{
  "norm": "layernorm",
  "positions": "rope",
  "decay_shape": "linear"
}
Each number is 200 + 40 x the weight over the matrix's rms, rounded and kept within 0 to 999. Layers, rows and columns count from 0.

# gate: layer 2 MLP gate, 1344x512, rms 0.0234, rows 24-90, columns 384-415
# up: layer 2 MLP up, 1344x512, rms 0.0233, rows 24-90, columns 384-415
# down: layer 2 MLP down (transposed), 1344x512, rms 0.0226, rows 24-89, columns 384-415
gate24,208,103,245,161,272,170,184,172,213,261,235,222,170,216,237,231,178,179,130,315,217,166,212,155,152,178,214,213,114,262,211,150
up24,204,206,236,193,270,169,215,192,239,239,191,209,226,159,262,186,242,139,256,240,205,185,195,170,158,183,184,264,120,238,267,183
down24,172,182,211,224,202,226,198,227,244,200,150,236,233,233,281,257,237,232,159,182,201,194,233,213,158,188,195,145,159,174,211,160
gate25,152,238,240,267,225,186,180,160,263,206,277,177,233,230,212,222,188,189,227,236,218,171,187,164,209,199,264,212,178,152,153,168
up25,230,261,140,216,217,197,213,247,267,209,156,233,244,205,185,179,233,136,182,212,147,232,201,78,223,218,195,244,156,191,158,200
down25,149,182,105,143,289,206,177,163,210,216,191,190,244,195,174,163,138,235,241,201,186,142,162,129,224,147,200,176,254,184,195,221
gate26,226,277,223,239,178,124,210,181,213,231,260,186,166,155,138,162,228,202,90,216,137,103,324,197,263,151,289,154,278,230,196,158
up26,179,200,193,215,193,222,172,162,150,245,241,137,167,186,206,201,278,178,169,215,195,250,219,303,161,168,197,154,249,177,248,268
down26,171,200,183,170,184,269,220,156,184,268,163,185,182,156,221,306,159,176,145,251,166,136,187,242,213,197,245,164,171,204,194,275
gate27,297,178,228,230,226,171,231,203,186,108,204,155,165,126,186,259,176,151,178,134,209,200,252,198,249,229,221,211,199,156,212,326
up27,201,209,182,215,214,203,197,168,214,228,191,123,225,206,166,233,147,275,167,194,105,124,167,246,217,182,201,221,154,210,236,193
down27,242,268,273,184,173,257,221,190,126,257,270,216,195,162,193,68,201,283,171,190,229,244,138,268,149,212,162,314,216,228,315,235
gate28,243,251,197,206,214,143,217,224,260,241,255,146,170,160,217,314,229,200,176,179,165,142,146,206,238,170,181,95,207,222,171,153
up28,160,268,267,195,249,159,215,237,199,221,174,178,173,169,201,230,225,188,301,209,150,264,243,166,193,164,120,232,172,200,203,236
down28,257,127,234,129,175,95,196,195,159,161,224,201,169,174,269,216,175,195,206,172,214,164,253,225,200,224,242,226,222,178,188,269
gate29,247,172,231,214,253,190,256,211,204,206,209,220,194,203,203,176,152,252,206,142,151,163,244,243,139,212,178,235,228,143,189,163
up29,239,154,175,147,253,216,242,254,181,170,268,207,174,139,171,194,240,207,234,230,215,213,217,176,228,234,164,215,274,275,190,186
down29,208,200,137,214,167,180,198,221,179,190,171,203,225,189,175,175,266,259,208,151,160,201,191,187,254,224,131,213,191,143,213,164
gate30,237,176,170,155,202,208,154,186,181,235,216,293,174,187,209,208,208,135,214,287,181,158,196,110,186,180,327,119,144,256,226,211
up30,203,227,181,215,188,292,187,220,222,172,161,197,232,265,144,188,189,262,129,178,201,191,204,160,196,196,237,193,129,185,182,161
down30,171,225,162,186,297,205,185,244,177,196,213,157,206,225,172,205,194,209,187,229,157,213,246,276,188,238,223,195,188,157,190,200
gate31,208,164,181,219,174,175,199,278,197,136,151,251,223,201,145,239,210,218,120,195,164,198,220,207,173,237,215,230,156,214,252,240
up31,184,213,153,172,143,180,157,286,196,222,211,165,232,202,218,210,117,189,204,205,180,163,189,114,279,224,177,166,216,185,192,217
down31,197,192,283,224,206,117,218,207,168,192,193,184,220,199,152,150,188,219,208,173,263,172,229,144,138,267,199,260,199,217,234,230
gate32,160,209,160,258,258,284,252,177,194,223,212,161,186,172,177,196,202,191,228,163,181,152,196,286,152,170,227,236,196,203,222,183
up32,177,169,193,290,215,263,273,263,197,141,212,189,352,165,253,184,140,213,227,237,175,183,248,223,247,205,197,217,147,154,134,148
down32,212,205,225,264,202,233,273,162,240,131,153,172,209,245,210,127,194,66,233,246,162,287,201,232,242,214,190,165,207,158,222,104
gate33,156,234,224,188,187,217,151,158,246,263,196,253,209,209,169,167,159,194,180,145,163,178,284,213,225,218,230,190,116,184,174,199
up33,199,242,271,259,209,268,220,142,234,182,249,157,207,206,154,138,250,136,189,221,183,208,196,215,150,181,236,179,205,187,132,273
down33,227,244,209,122,179,143,146,188,184,231,207,194,263,262,277,202,237,205,207,264,230,238,215,184,226,183,163,267,182,230,125,218
gate34,141,235,175,226,243,191,156,169,223,244,233,215,193,194,235,216,215,193,195,159,144,226,141,229,171,219,199,202,211,141,223,206
up34,218,231,233,187,233,220,229,188,211,163,187,224,270,232,139,133,258,209,210,162,275,192,234,187,240,189,235,164,100,209,158,234
down34,188,209,137,235,168,182,166,246,267,225,220,140,203,205,235,229,188,207,253,196,188,295,221,240,229,186,194,260,251,212,256,236
gate35,176,90,206,179,273,251,161,268,266,200,169,164,166,307,152,207,151,230,175,164,130,127,278,225,151,196,180,200,203,172,284,262
up35,125,171,214,183,203,246,196,175,230,164,268,212,198,243,223,166,185,170,190,201,143,261,165,224,165,139,189,210,172,215,142,244
down35,261,202,244,106,162,217,220,159,191,222,169,154,188,239,232,162,276,165,222,145,206,186,270,108,210,206,221,141,221,219,218,176
gate36,180,284,129,297,218,187,225,220,182,209,202,233,188,225,161,237,159,204,215,153,143,221,196,211,194,145,191,273,175,158,242,114
up36,236,181,226,160,169,171,190,139,203,255,199,226,192,167,191,195,240,192,205,283,205,167,257,240,194,195,210,221,187,234,177,173
down36,175,163,239,238,245,227,202,207,258,167,219,168,174,208,262,189,214,193,145,169,199,210,183,223,217,197,196,130,213,183,185,204
gate37,209,124,216,155,155,201,199,207,222,233,205,228,153,199,187,239,219,227,167,162,123,277,244,215,184,239,198,172,206,180,201,283
up37,178,188,201,157,162,206,178,172,252,150,200,194,149,248,236,239,189,236,230,240,220,218,143,184,208,183,151,192,238,192,171,233
down37,163,190,138,160,186,287,227,224,173,262,299,176,192,200,237,230,237,209,221,225,149,205,164,208,209,195,261,192,190,254,173,247
gate38,197,141,268,134,244,184,174,156,158,145,233,258,211,196,238,156,187,202,197,156,137,205,233,225,191,225,206,216,229,173,224,238
up38,222,172,201,265,145,156,199,190,240,205,224,228,219,215,175,202,208,169,197,205,134,296,258,151,149,115,197,237,143,178,254,234
down38,233,229,127,256,131,172,193,202,200,244,276,164,223,211,238,207,199,257,188,163,198,190,171,188,228,142,198,144,204,186,169,197
gate39,254,114,172,192,238,176,169,185,238,190,179,171,236,171,76,172,206,253,157,169,185,167,180,181,260,171,188,207,213,133,236,167
up39,171,133,141,168,223,250,233,200,224,150,236,276,216,200,225,165,288,178,280,237,200,140,219,292,168,234,238,167,270,160,254,185
down39,197,168,248,200,266,193,186,169,149,207,149,191,184,178,220,206,250,190,219,232,226,232,151,234,212,260,196,209,194,143,209,228
gate40,184,185,168,228,188,206,219,153,222,186,221,207,251,189,95,215,127,265,174,236,173,206,221,257,294,169,192,225,188,181,257,190
up40,304,203,221,178,209,184,247,203,164,247,213,150,185,157,228,209,172,179,236,236,163,245,210,178,171,231,252,209,139,189,186,244
down40,159,107,203,172,206,175,128,183,133,179,181,177,157,230,222,166,248,134,209,209,155,240,284,203,310,188,210,236,205,179,243,155
gate41,173,160,180,242,248,215,145,238,235,251,251,197,275,228,221,226,202,183,257,247,273,193,189,222,196,194,189,246,195,196,203,224
up41,190,256,154,161,112,224,187,263,125,267,207,179,182,186,167,205,216,214,162,225,145,185,161,136,221,224,191,196,188,181,198,235
down41,162,136,181,224,171,177,193,284,208,163,193,113,227,273,185,167,174,200,158,131,187,141,231,186,242,233,205,151,281,190,207,207
gate42,242,234,236,213,258,239,127,286,232,260,178,201,178,198,192,159,263,193,149,270,91,115,193,233,281,194,229,164,163,211,194,209
up42,266,271,193,105,166,180,191,163,221,232,207,155,217,259,214,156,206,163,223,200,181,146,266,139,214,173,166,175,224,190,223,150
down42,171,227,214,208,219,210,200,233,172,172,175,245,176,203,168,162,230,206,233,254,194,178,251,216,223,200,189,159,175,149,217,255
gate43,258,201,230,247,231,167,204,167,149,219,197,207,207,199,150,151,260,225,172,197,287,231,170,186,249,226,205,182,143,211,177,138
up43,214,215,212,253,177,233,214,200,213,174,242,166,251,171,147,153,186,186,267,210,223,101,210,241,152,194,151,233,215,113,181,116
down43,267,262,242,215,221,217,190,201,171,247,217,184,187,202,227,130,212,187,209,250,205,223,262,246,164,196,236,262,178,206,220,237
gate44,167,215,231,282,189,191,242,221,263,160,194,178,178,200,205,191,149,105,154,93,202,225,175,187,252,215,215,209,156,157,211,178
up44,116,220,232,168,183,247,215,235,228,176,132,200,162,221,178,246,184,241,140,219,190,175,185,215,243,232,206,189,224,268,216,155
down44,221,263,213,194,191,171,97,214,220,161,236,203,150,161,189,151,212,214,219,150,156,229,261,203,152,200,205,188,206,191,182,129
gate45,220,262,205,220,240,183,263,191,175,241,179,250,192,181,189,225,229,167,201,184,188,180,170,171,187,259,255,255,98,147,199,224
up45,252,204,178,212,167,244,146,169,240,238,210,209,177,223,133,270,238,246,180,171,227,152,251,244,245,187,213,259,272,230,251,174
down45,152,169,216,129,194,237,261,230,233,183,166,136,166,226,280,236,163,178,208,226,166,233,192,224,184,207,187,136,238,216,174,203
gate46,237,161,194,137,246,127,201,138,210,207,225,267,232,193,186,221,241,238,187,147,134,202,273,225,214,120,148,183,245,237,175,233
up46,217,184,185,233,222,213,242,200,225,195,206,212,249,163,155,275,192,231,175,290,205,164,216,211,233,230,299,193,131,176,229,183
down46,137,208,227,218,172,220,137,247,218,244,190,226,197,190,201,268,246,237,232,180,136,181,228,253,178,217,210,238,290,171,201,249
gate47,244,237,204,186,229,212,195,149,183,267,233,260,186,176,197,206,188,200,152,238,157,227,187,211,149,269,290,244,222,185,181,204
up47,216,150,184,241,218,194,203,200,243,170,222,233,175,113,176,161,207,212,265,158,195,144,201,75,176,144,133,237,198,229,261,211
down47,242,187,225,176,207,206,144,180,206,232,211,236,156,193,190,195,218,184,186,222,135,196,139,187,174,196,165,238,222,192,179,176
gate48,135,186,183,126,171,102,207,294,212,215,236,286,157,103,195,111,178,144,165,263,153,194,201,186,182,283,155,190,207,160,154,194
up48,215,151,231,188,214,230,228,120,90,254,239,95,153,181,160,214,233,213,281,216,146,225,272,213,171,208,206,140,255,124,205,227
down48,216,273,169,274,158,115,195,206,206,188,119,246,136,172,230,185,186,185,149,237,50,276,200,227,218,162,126,224,113,182,208,156
gate49,182,193,168,218,227,137,230,280,257,188,172,128,186,177,198,211,155,116,171,170,200,255,167,117,195,235,210,211,247,274,215,225
up49,227,161,215,181,224,174,187,200,149,184,151,198,165,183,214,219,213,162,340,193,163,224,192,277,221,184,158,197,145,189,186,243
down49,238,261,189,156,194,221,258,219,225,146,232,292,194,207,200,191,209,279,185,174,236,241,193,186,182,166,239,208,245,169,155,245
gate50,233,207,217,196,229,145,186,185,176,207,205,172,168,181,214,201,208,253,168,162,179,265,170,287,176,174,200,237,251,255,252,226
up50,172,287,196,227,160,234,203,232,253,229,268,235,231,180,201,223,238,198,230,210,214,220,203,242,188,209,186,221,201,166,207,230
down50,205,203,166,110,218,180,224,193,214,166,132,207,214,234,193,180,186,211,208,148,199,235,174,170,218,139,175,216,191,228,171,112
gate51,217,205,225,244,296,167,150,210,224,162,291,212,193,229,220,136,169,181,174,181,231,284,168,284,173,252,210,214,187,149,203,180
up51,155,156,208,267,278,176,183,174,143,198,230,234,207,139,198,221,156,218,148,208,304,212,210,223,240,202,246,177,219,202,193,207
down51,169,251,225,155,252,218,204,179,247,235,98,154,192,184,176,287,191,165,161,173,159,183,171,236,187,215,157,187,204,188,172,248
gate52,219,236,224,165,178,169,193,215,180,207,171,247,181,217,167,185,200,196,159,165,192,203,151,297,247,252,189,187,177,198,232,249
up52,263,178,178,124,177,179,138,234,221,206,184,170,234,257,187,225,240,176,182,224,248,203,179,245,207,158,177,155,220,213,199,156
down52,210,169,228,192,243,170,270,219,228,211,243,199,224,207,186,261,147,193,202,219,265,216,184,226,189,209,219,160,231,232,211,130
gate53,244,146,230,142,205,247,169,153,234,177,194,249,169,243,199,245,185,243,225,191,255,188,201,209,210,158,249,221,286,253,135,198
up53,195,117,224,174,206,275,213,194,236,159,184,223,198,269,163,190,201,145,141,240,234,196,219,256,173,135,209,115,198,193,196,220
down53,145,229,234,194,175,198,202,245,210,191,207,199,241,152,130,210,202,161,164,161,229,211,191,171,115,184,206,229,158,148,273,229
gate54,234,283,246,237,215,177,209,210,252,216,194,134,193,162,218,220,205,190,198,228,184,173,248,238,166,196,193,165,191,153,184,179
up54,178,170,170,183,163,144,155,245,221,177,212,213,243,188,206,251,125,127,282,182,226,217,158,163,157,272,212,198,228,212,158,189
down54,180,179,302,216,206,227,209,228,259,192,266,154,307,213,178,222,224,259,245,199,169,196,225,220,177,242,217,174,153,166,194,162
gate55,133,245,189,236,178,210,147,183,238,235,258,293,251,147,188,228,226,230,191,214,144,210,182,142,154,180,300,169,223,240,219,197
up55,240,211,269,199,183,198,169,167,166,177,168,210,241,185,116,195,206,184,209,172,239,219,229,167,176,199,231,195,167,205,181,217
down55,305,206,227,134,152,179,257,201,205,155,140,330,254,223,181,108,272,171,186,208,220,123,177,196,166,160,173,152,176,208,279,208
gate56,212,188,237,223,238,186,231,210,175,257,224,173,180,214,170,168,242,246,251,164,137,175,234,179,116,164,164,223,246,156,157,154
up56,204,249,197,231,125,188,150,161,241,261,196,196,197,246,221,224,167,140,173,169,203,198,193,270,196,205,172,188,191,204,197,176
down56,119,155,211,205,159,294,205,148,236,225,221,111,156,135,227,87,139,216,196,239,167,203,196,156,257,164,177,192,164,213,222,188
gate57,142,134,299,168,221,130,204,152,191,241,242,197,115,189,200,216,196,190,203,176,222,146,210,182,288,280,208,177,166,164,150,173
up57,173,216,230,208,178,218,210,153,223,163,194,194,218,246,237,173,271,196,210,180,188,197,160,251,91,157,207,232,158,217,237,194
down57,186,164,201,107,205,162,149,146,205,189,210,140,244,276,188,164,272,207,208,234,154,211,228,168,239,200,235,218,248,287,184,233
gate58,187,183,245,282,177,143,175,263,240,161,213,232,174,202,183,223,157,166,157,238,153,194,161,229,175,131,217,270,254,225,196,213
up58,222,142,220,196,223,155,275,287,235,174,138,232,211,261,201,182,122,201,129,194,205,194,232,200,247,146,113,289,228,181,124,201
down58,200,164,211,166,226,242,207,170,195,154,188,189,187,147,174,184,172,259,148,157,273,112,201,227,218,215,195,158,162,197,192,286
gate59,235,171,178,226,185,240,178,205,172,249,187,226,204,166,213,216,181,209,141,157,191,195,257,243,192,191,250,272,181,198,201,204
up59,210,176,177,175,258,162,272,213,232,254,189,207,212,193,152,196,195,209,145,167,106,243,232,171,238,134,146,217,188,210,162,132
down59,219,263,230,253,238,269,219,195,179,200,172,212,151,211,177,229,247,190,91,139,252,147,98,172,141,171,287,190,190,220,215,273
gate60,246,200,181,245,199,158,186,113,184,224,255,161,134,108,215,195,198,206,208,221,211,160,170,127,186,144,291,162,243,213,217,197
up60,213,180,190,190,210,170,219,234,257,158,190,159,184,136,188,228,205,248,212,226,212,168,164,189,197,222,167,245,186,151,195,204
down60,249,223,200,198,205,185,177,196,163,209,229,195,198,168,156,183,189,165,156,208,228,224,166,172,163,154,167,155,228,209,192,214
gate61,217,191,186,206,189,216,150,170,208,114,221,201,191,79,228,215,187,177,188,152,203,169,231,165,275,166,204,255,184,204,284,138
up61,189,165,135,259,155,209,216,135,214,210,207,228,241,114,135,196,229,267,226,114,225,158,245,210,218,175,148,167,221,262,218,156
down61,253,228,159,240,201,263,247,164,201,148,220,146,121,149,169,225,282,208,260,244,202,266,209,197,211,188,184,238,174,280,143,216
gate62,278,217,230,218,199,148,191,142,192,220,277,192,236,168,215,208,206,223,204,193,179,185,198,219,173,159,220,210,241,174,267,170
up62,232,226,233,133,136,222,146,229,164,183,222,189,186,229,185,194,190,245,118,166,213,181,245,251,245,225,259,138,240,207,210,187
down62,269,236,151,246,182,182,195,201,195,220,196,143,156,165,285,257,145,190,158,207,239,145,226,206,277,213,222,99,166,188,184,175
gate63,176,203,178,243,188,205,197,178,133,175,245,280,268,120,185,203,222,133,122,168,157,112,90,203,188,186,284,134,272,214,226,286
up63,175,208,191,215,213,195,239,216,232,194,128,255,278,199,230,222,181,209,122,177,149,146,190,313,215,147,180,224,205,191,186,168
down63,188,173,279,191,220,195,188,185,188,111,206,111,229,192,172,142,185,172,212,213,235,209,186,175,271,213,137,248,218,170,134,159
gate64,135,198,182,157,168,191,162,239,174,233,253,209,231,95,281,282,199,151,222,178,157,199,259,179,200,214,214,197,200,240,179,166
up64,334,240,224,235,154,175,169,162,167,251,226,188,200,188,158,155,192,184,252,210,148,137,216,174,147,152,186,246,263,237,217,154
down64,203,230,210,164,217,160,207,237,217,263,188,262,146,88,271,223,160,160,185,191,244,217,288,202,203,245,152,218,209,193,241,230
gate65,170,194,160,228,243,135,164,162,239,139,166,235,249,151,220,268,164,185,128,175,194,190,156,184,163,208,209,237,159,149,169,253
up65,189,142,272,193,172,125,113,171,287,253,225,260,184,235,104,290,123,274,226,217,164,193,239,204,210,156,215,146,255,150,167,196
down65,190,66,186,224,285,165,109,142,224,166,202,181,224,177,159,275,183,271,221,165,144,99,154,237,217,256,182,189,169,184,161,260
gate66,226,281,172,246,163,183,156,226,153,124,130,214,218,197,157,212,176,257,168,170,177,247,153,198,195,206,181,219,127,178,230,193
up66,118,196,208,172,210,209,195,213,245,268,155,208,203,194,176,165,179,199,221,260,200,215,187,245,220,176,199,198,222,143,182,226
down66,308,241,210,241,165,190,149,186,108,138,177,223,251,177,200,210,254,187,212,136,229,253,162,153,192,221,159,203,172,186,240,190
gate67,224,208,200,140,184,158,137,253,171,208,197,212,156,239,150,183,181,220,170,205,172,270,187,259,211,203,267,225,227,193,261,290
up67,212,169,244,201,273,212,210,166,150,194,183,175,173,147,171,211,182,153,255,190,256,232,191,201,210,81,207,212,168,228,260,258
down67,261,297,274,275,214,216,168,212,210,214,236,157,236,210,178,101,237,204,133,220,254,245,223,210,178,204,233,312,232,220,156,151
gate68,231,241,206,209,276,149,202,169,185,219,280,187,220,192,224,210,224,225,189,248,163,262,213,212,120,230,279,166,184,222,204,152
up68,235,135,192,173,169,286,145,193,221,146,233,157,195,103,228,196,167,169,153,132,235,120,227,133,272,228,167,176,207,170,195,212
down68,230,212,189,145,259,141,212,252,187,250,235,210,171,143,284,189,158,220,170,222,179,164,233,161,247,173,249,155,229,222,171,218
gate69,194,173,292,258,206,137,230,227,253,163,179,197,222,212,207,193,223,227,201,169,228,279,184,207,223,127,221,188,182,188,215,202
up69,177,169,162,166,188,203,234,229,195,217,159,233,188,133,260,214,254,117,179,228,206,176,201,238,227,204,232,186,135,136,205,217
down69,155,247,113,216,207,201,172,254,209,193,150,187,195,197,173,173,245,241,174,225,233,201,139,105,189,212,238,204,226,253,209,221
gate70,243,234,231,196,257,136,250,284,180,139,188,200,194,228,243,104,268,193,160,183,143,183,179,180,247,227,167,230,224,195,187,204
up70,215,269,263,203,192,146,193,185,176,206,210,146,200,232,229,147,181,215,154,165,177,198,174,119,257,128,182,222,196,197,283,280
down70,186,139,142,214,155,193,151,219,196,237,223,211,173,208,154,272,156,181,212,201,231,262,223,195,169,162,216,194,179,151,205,176
gate71,260,234,212,210,217,174,219,164,217,207,231,212,211,103,280,221,227,108,153,178,189,150,204,234,192,192,170,245,188,242,259,173
up71,239,242,227,211,162,214,196,163,149,224,119,176,190,218,164,261,199,238,157,245,207,200,157,230,255,214,275,189,167,152,185,165
down71,193,205,232,177,202,184,177,220,245,135,198,188,138,236,178,155,167,206,252,197,187,210,201,210,197,253,169,175,204,153,190,153
gate72,228,186,295,204,239,231,205,201,196,225,226,224,147,156,217,140,223,126,142,183,209,211,183,246,225,233,173,204,257,211,147,278
up72,242,216,167,166,262,170,289,155,246,150,209,230,244,139,219,179,176,228,203,216,158,133,194,246,163,265,152,221,215,102,150,146
down72,199,223,198,195,183,230,223,213,162,151,200,185,224,153,207,206,234,212,183,179,218,234,206,198,167,274,153,185,132,203,170,291
gate73,235,172,197,186,255,125,213,133,251,182,211,175,135,110,265,183,184,187,155,180,197,256,229,209,219,138,221,180,193,198,172,170
up73,285,161,202,217,190,230,214,226,280,232,172,194,107,195,191,179,159,203,229,149,271,228,237,160,227,155,271,230,212,194,189,267
down73,209,182,262,234,212,156,187,160,183,196,231,207,175,211,188,98,193,258,173,138,238,230,234,219,199,214,268,237,211,224,192,165
gate74,233,184,250,140,240,238,163,197,207,234,124,242,165,173,239,180,249,205,165,180,215,66,243,174,160,207,137,230,145,194,217,211
up74,246,191,161,151,229,206,183,194,174,256,214,186,182,215,204,157,205,156,222,295,159,170,194,211,195,254,199,285,267,210,172,249
down74,238,182,210,156,210,215,312,177,208,142,152,210,252,187,175,196,242,219,152,216,168,175,224,171,196,178,183,145,121,298,235,204
gate75,189,188,181,150,199,187,209,239,216,196,184,269,160,171,176,188,212,281,223,187,174,195,236,224,159,141,265,205,185,247,137,240
up75,251,246,260,237,146,158,245,175,207,215,213,198,235,184,156,156,207,218,172,204,195,212,186,273,255,241,131,211,219,205,181,238
down75,173,52,191,91,183,294,119,251,145,222,220,188,172,241,215,217,148,192,130,190,210,190,255,227,212,183,218,248,256,231,172,138
gate76,187,177,174,155,200,258,138,219,215,149,198,204,197,133,170,207,184,226,205,226,245,245,213,270,200,145,207,236,247,164,171,180
up76,226,190,244,221,226,183,204,259,250,234,226,239,242,224,131,217,205,285,187,161,231,134,229,240,166,238,160,204,218,167,213,266
down76,148,217,136,190,210,238,263,179,180,205,178,206,159,177,187,202,200,202,262,242,189,193,163,195,240,207,208,201,224,237,172,205
gate77,216,178,175,196,216,196,186,213,193,251,234,207,283,141,239,241,156,234,216,200,185,170,164,145,156,164,242,226,175,282,261,217
up77,244,242,242,264,231,226,159,135,141,176,241,217,174,208,192,160,148,172,200,210,199,204,173,125,221,242,225,241,170,108,166,235
down77,189,306,248,194,262,255,221,260,218,194,263,190,228,123,232,231,186,235,186,133,188,179,161,191,134,190,224,244,264,233,226,204
gate78,164,191,238,116,198,164,159,229,235,174,251,198,214,153,211,155,217,189,195,254,149,84,194,286,243,229,236,212,186,181,172,229
up78,193,146,255,123,258,187,226,181,215,183,191,159,198,188,143,126,272,197,255,178,163,196,220,202,220,162,211,226,232,212,163,230
down78,184,172,84,248,127,226,217,156,202,235,174,189,205,153,186,204,120,251,159,160,146,247,151,154,123,162,221,203,177,184,192,295
gate79,253,213,300,124,295,158,197,167,252,213,249,212,193,179,207,197,246,164,193,115,269,259,206,208,156,184,199,207,206,200,195,207
up79,195,190,227,170,235,170,215,152,242,215,231,177,252,197,203,221,205,166,154,192,189,252,225,135,131,144,182,238,263,264,217,153
down79,187,192,202,242,209,245,210,188,229,97,162,201,274,228,127,255,128,253,198,175,272,234,218,189,254,253,191,228,197,182,158,170
gate80,188,94,198,245,207,237,254,175,93,188,289,197,203,131,189,209,229,197,205,195,204,225,205,234,102,234,246,225,259,201,196,234
up80,131,193,166,171,205,242,237,260,257,188,181,186,177,242,166,185,200,215,214,258,259,191,212,310,265,120,178,277,176,123,162,150
down80,267,213,139,131,249,219,211,128,183,117,221,215,176,216,231,208,186,242,207,153,240,261,152,251,258,226,162,212,181,130,176,154
gate81,246,191,205,178,184,177,242,174,241,204,171,116,190,245,209,168,229,241,182,247,175,221,203,132,253,178,192,149,144,244,140,220
up81,182,211,176,146,211,265,268,204,181,163,91,169,182,211,161,160,307,199,110,207,177,195,229,194,256,131,195,128,175,240,199,174
down81,224,248,167,210,253,273,228,213,160,136,222,254,155,254,178,174,155,243,192,265,217,165,268,184,160,95,262,250,165,238,219,287
gate82,185,164,217,186,167,175,162,258,189,178,231,203,152,251,133,201,209,247,155,205,158,226,232,198,205,211,183,184,219,177,185,271
up82,208,177,208,201,179,196,206,231,238,215,127,144,175,258,179,201,197,217,167,218,93,189,188,160,241,240,187,169,187,252,218,232
down82,179,195,200,151,190,208,245,223,108,252,186,174,155,154,228,147,196,247,155,210,246,215,235,178,205,228,215,240,150,159,159,207
gate83,180,185,195,127,195,204,231,173,174,183,205,198,139,142,150,275,205,192,214,223,165,202,139,171,139,183,272,227,177,274,234,190
up83,284,207,245,235,195,180,176,230,238,228,214,178,283,179,178,162,106,225,124,190,174,145,197,201,174,106,175,233,220,277,192,152
down83,171,190,201,187,170,197,151,269,213,261,258,244,171,202,176,169,160,163,174,203,176,177,197,240,227,145,249,211,244,191,186,185
gate84,252,229,229,257,227,249,205,252,230,244,168,158,172,201,219,182,174,192,209,202,230,112,199,201,183,308,228,172,182,202,134,198
up84,156,107,155,131,192,204,99,193,201,178,180,202,220,208,219,295,239,204,180,211,232,142,188,189,184,221,257,117,153,175,141,164
down84,199,183,196,219,256,118,191,238,162,213,219,185,214,207,234,200,232,193,209,200,198,158,200,191,207,195,215,181,131,193,152,226
gate85,197,160,192,131,265,182,134,314,265,198,191,244,120,230,149,218,238,184,154,266,210,184,235,159,184,217,164,177,164,211,188,178
up85,186,221,231,180,198,219,221,203,184,142,162,172,167,211,236,145,167,226,206,178,214,203,185,179,202,210,223,127,134,238,182,230
down85,182,233,236,248,183,192,184,243,223,225,189,223,187,177,191,164,219,150,60,240,203,159,207,255,150,186,161,136,178,188,159,248
gate86,261,165,211,243,311,188,217,269,197,167,224,202,217,144,158,232,197,215,140,179,157,146,170,163,210,194,204,164,198,284,234,169
up86,226,210,215,179,217,160,252,258,150,183,192,181,219,178,201,231,170,214,150,160,162,151,191,154,202,157,157,178,229,270,218,172
down86,155,240,203,185,104,211,203,159,182,231,209,203,190,242,221,158,176,206,237,230,215,222,244,195,206,192,220,205,179,159,176,195
gate87,190,267,167,213,154,165,215,265,158,247,211,216,91,185,186,243,200,204,217,232,290,142,250,182,179,236,235,269,224,129,215,177
up87,219,201,182,172,249,226,178,253,245,194,202,188,225,182,111,189,210,259,181,294,199,165,213,242,167,226,164,291,260,190,191,172
down87,219,200,159,252,226,208,201,238,207,175,182,224,226,177,213,238,195,207,198,185,154,206,231,217,150,155,274,182,194,265,218,203
gate88,239,232,241,149,198,213,186,206,240,208,234,189,226,197,150,235,127,184,195,216,168,169,191,204,137,224,266,166,192,221,171,170
up88,175,108,313,119,211,250,234,227,178,144,232,133,184,146,152,206,243,161,199,222,249,212,255,221,230,143,186,242,184,259,127,240
down88,171,202,147,274,205,251,203,247,155,250,243,159,175,208,240,198,161,207,219,186,149,180,204,243,275,220,244,188,132,257,208,252
gate89,196,169,192,174,179,174,162,212,173,228,197,195,254,176,208,255,205,188,159,187,234,189,139,186,224,187,216,296,170,185,211,185
up89,206,173,267,221,204,200,196,180,248,191,192,160,228,167,159,222,238,161,193,183,192,246,172,214,210,230,167,161,177,272,162,213
down89,187,182,219,196,168,208,150,201,179,190,201,194,247,149,141,153,149,182,176,226,156,229,179,280,193,114,215,190,265,232,263,234
gate90,200,148,205,268,162,224,188,188,203,246,186,204,199,179,184,172,209,198,247,175,260,209,201,182,148,124,245,228,253,167,213,167
up90,210,260,211,213,248,165,150,181,220,165,252,195,154,282,170,171,131,234,134,202,205,119,201,174,223,293,256,158,212,258,145,222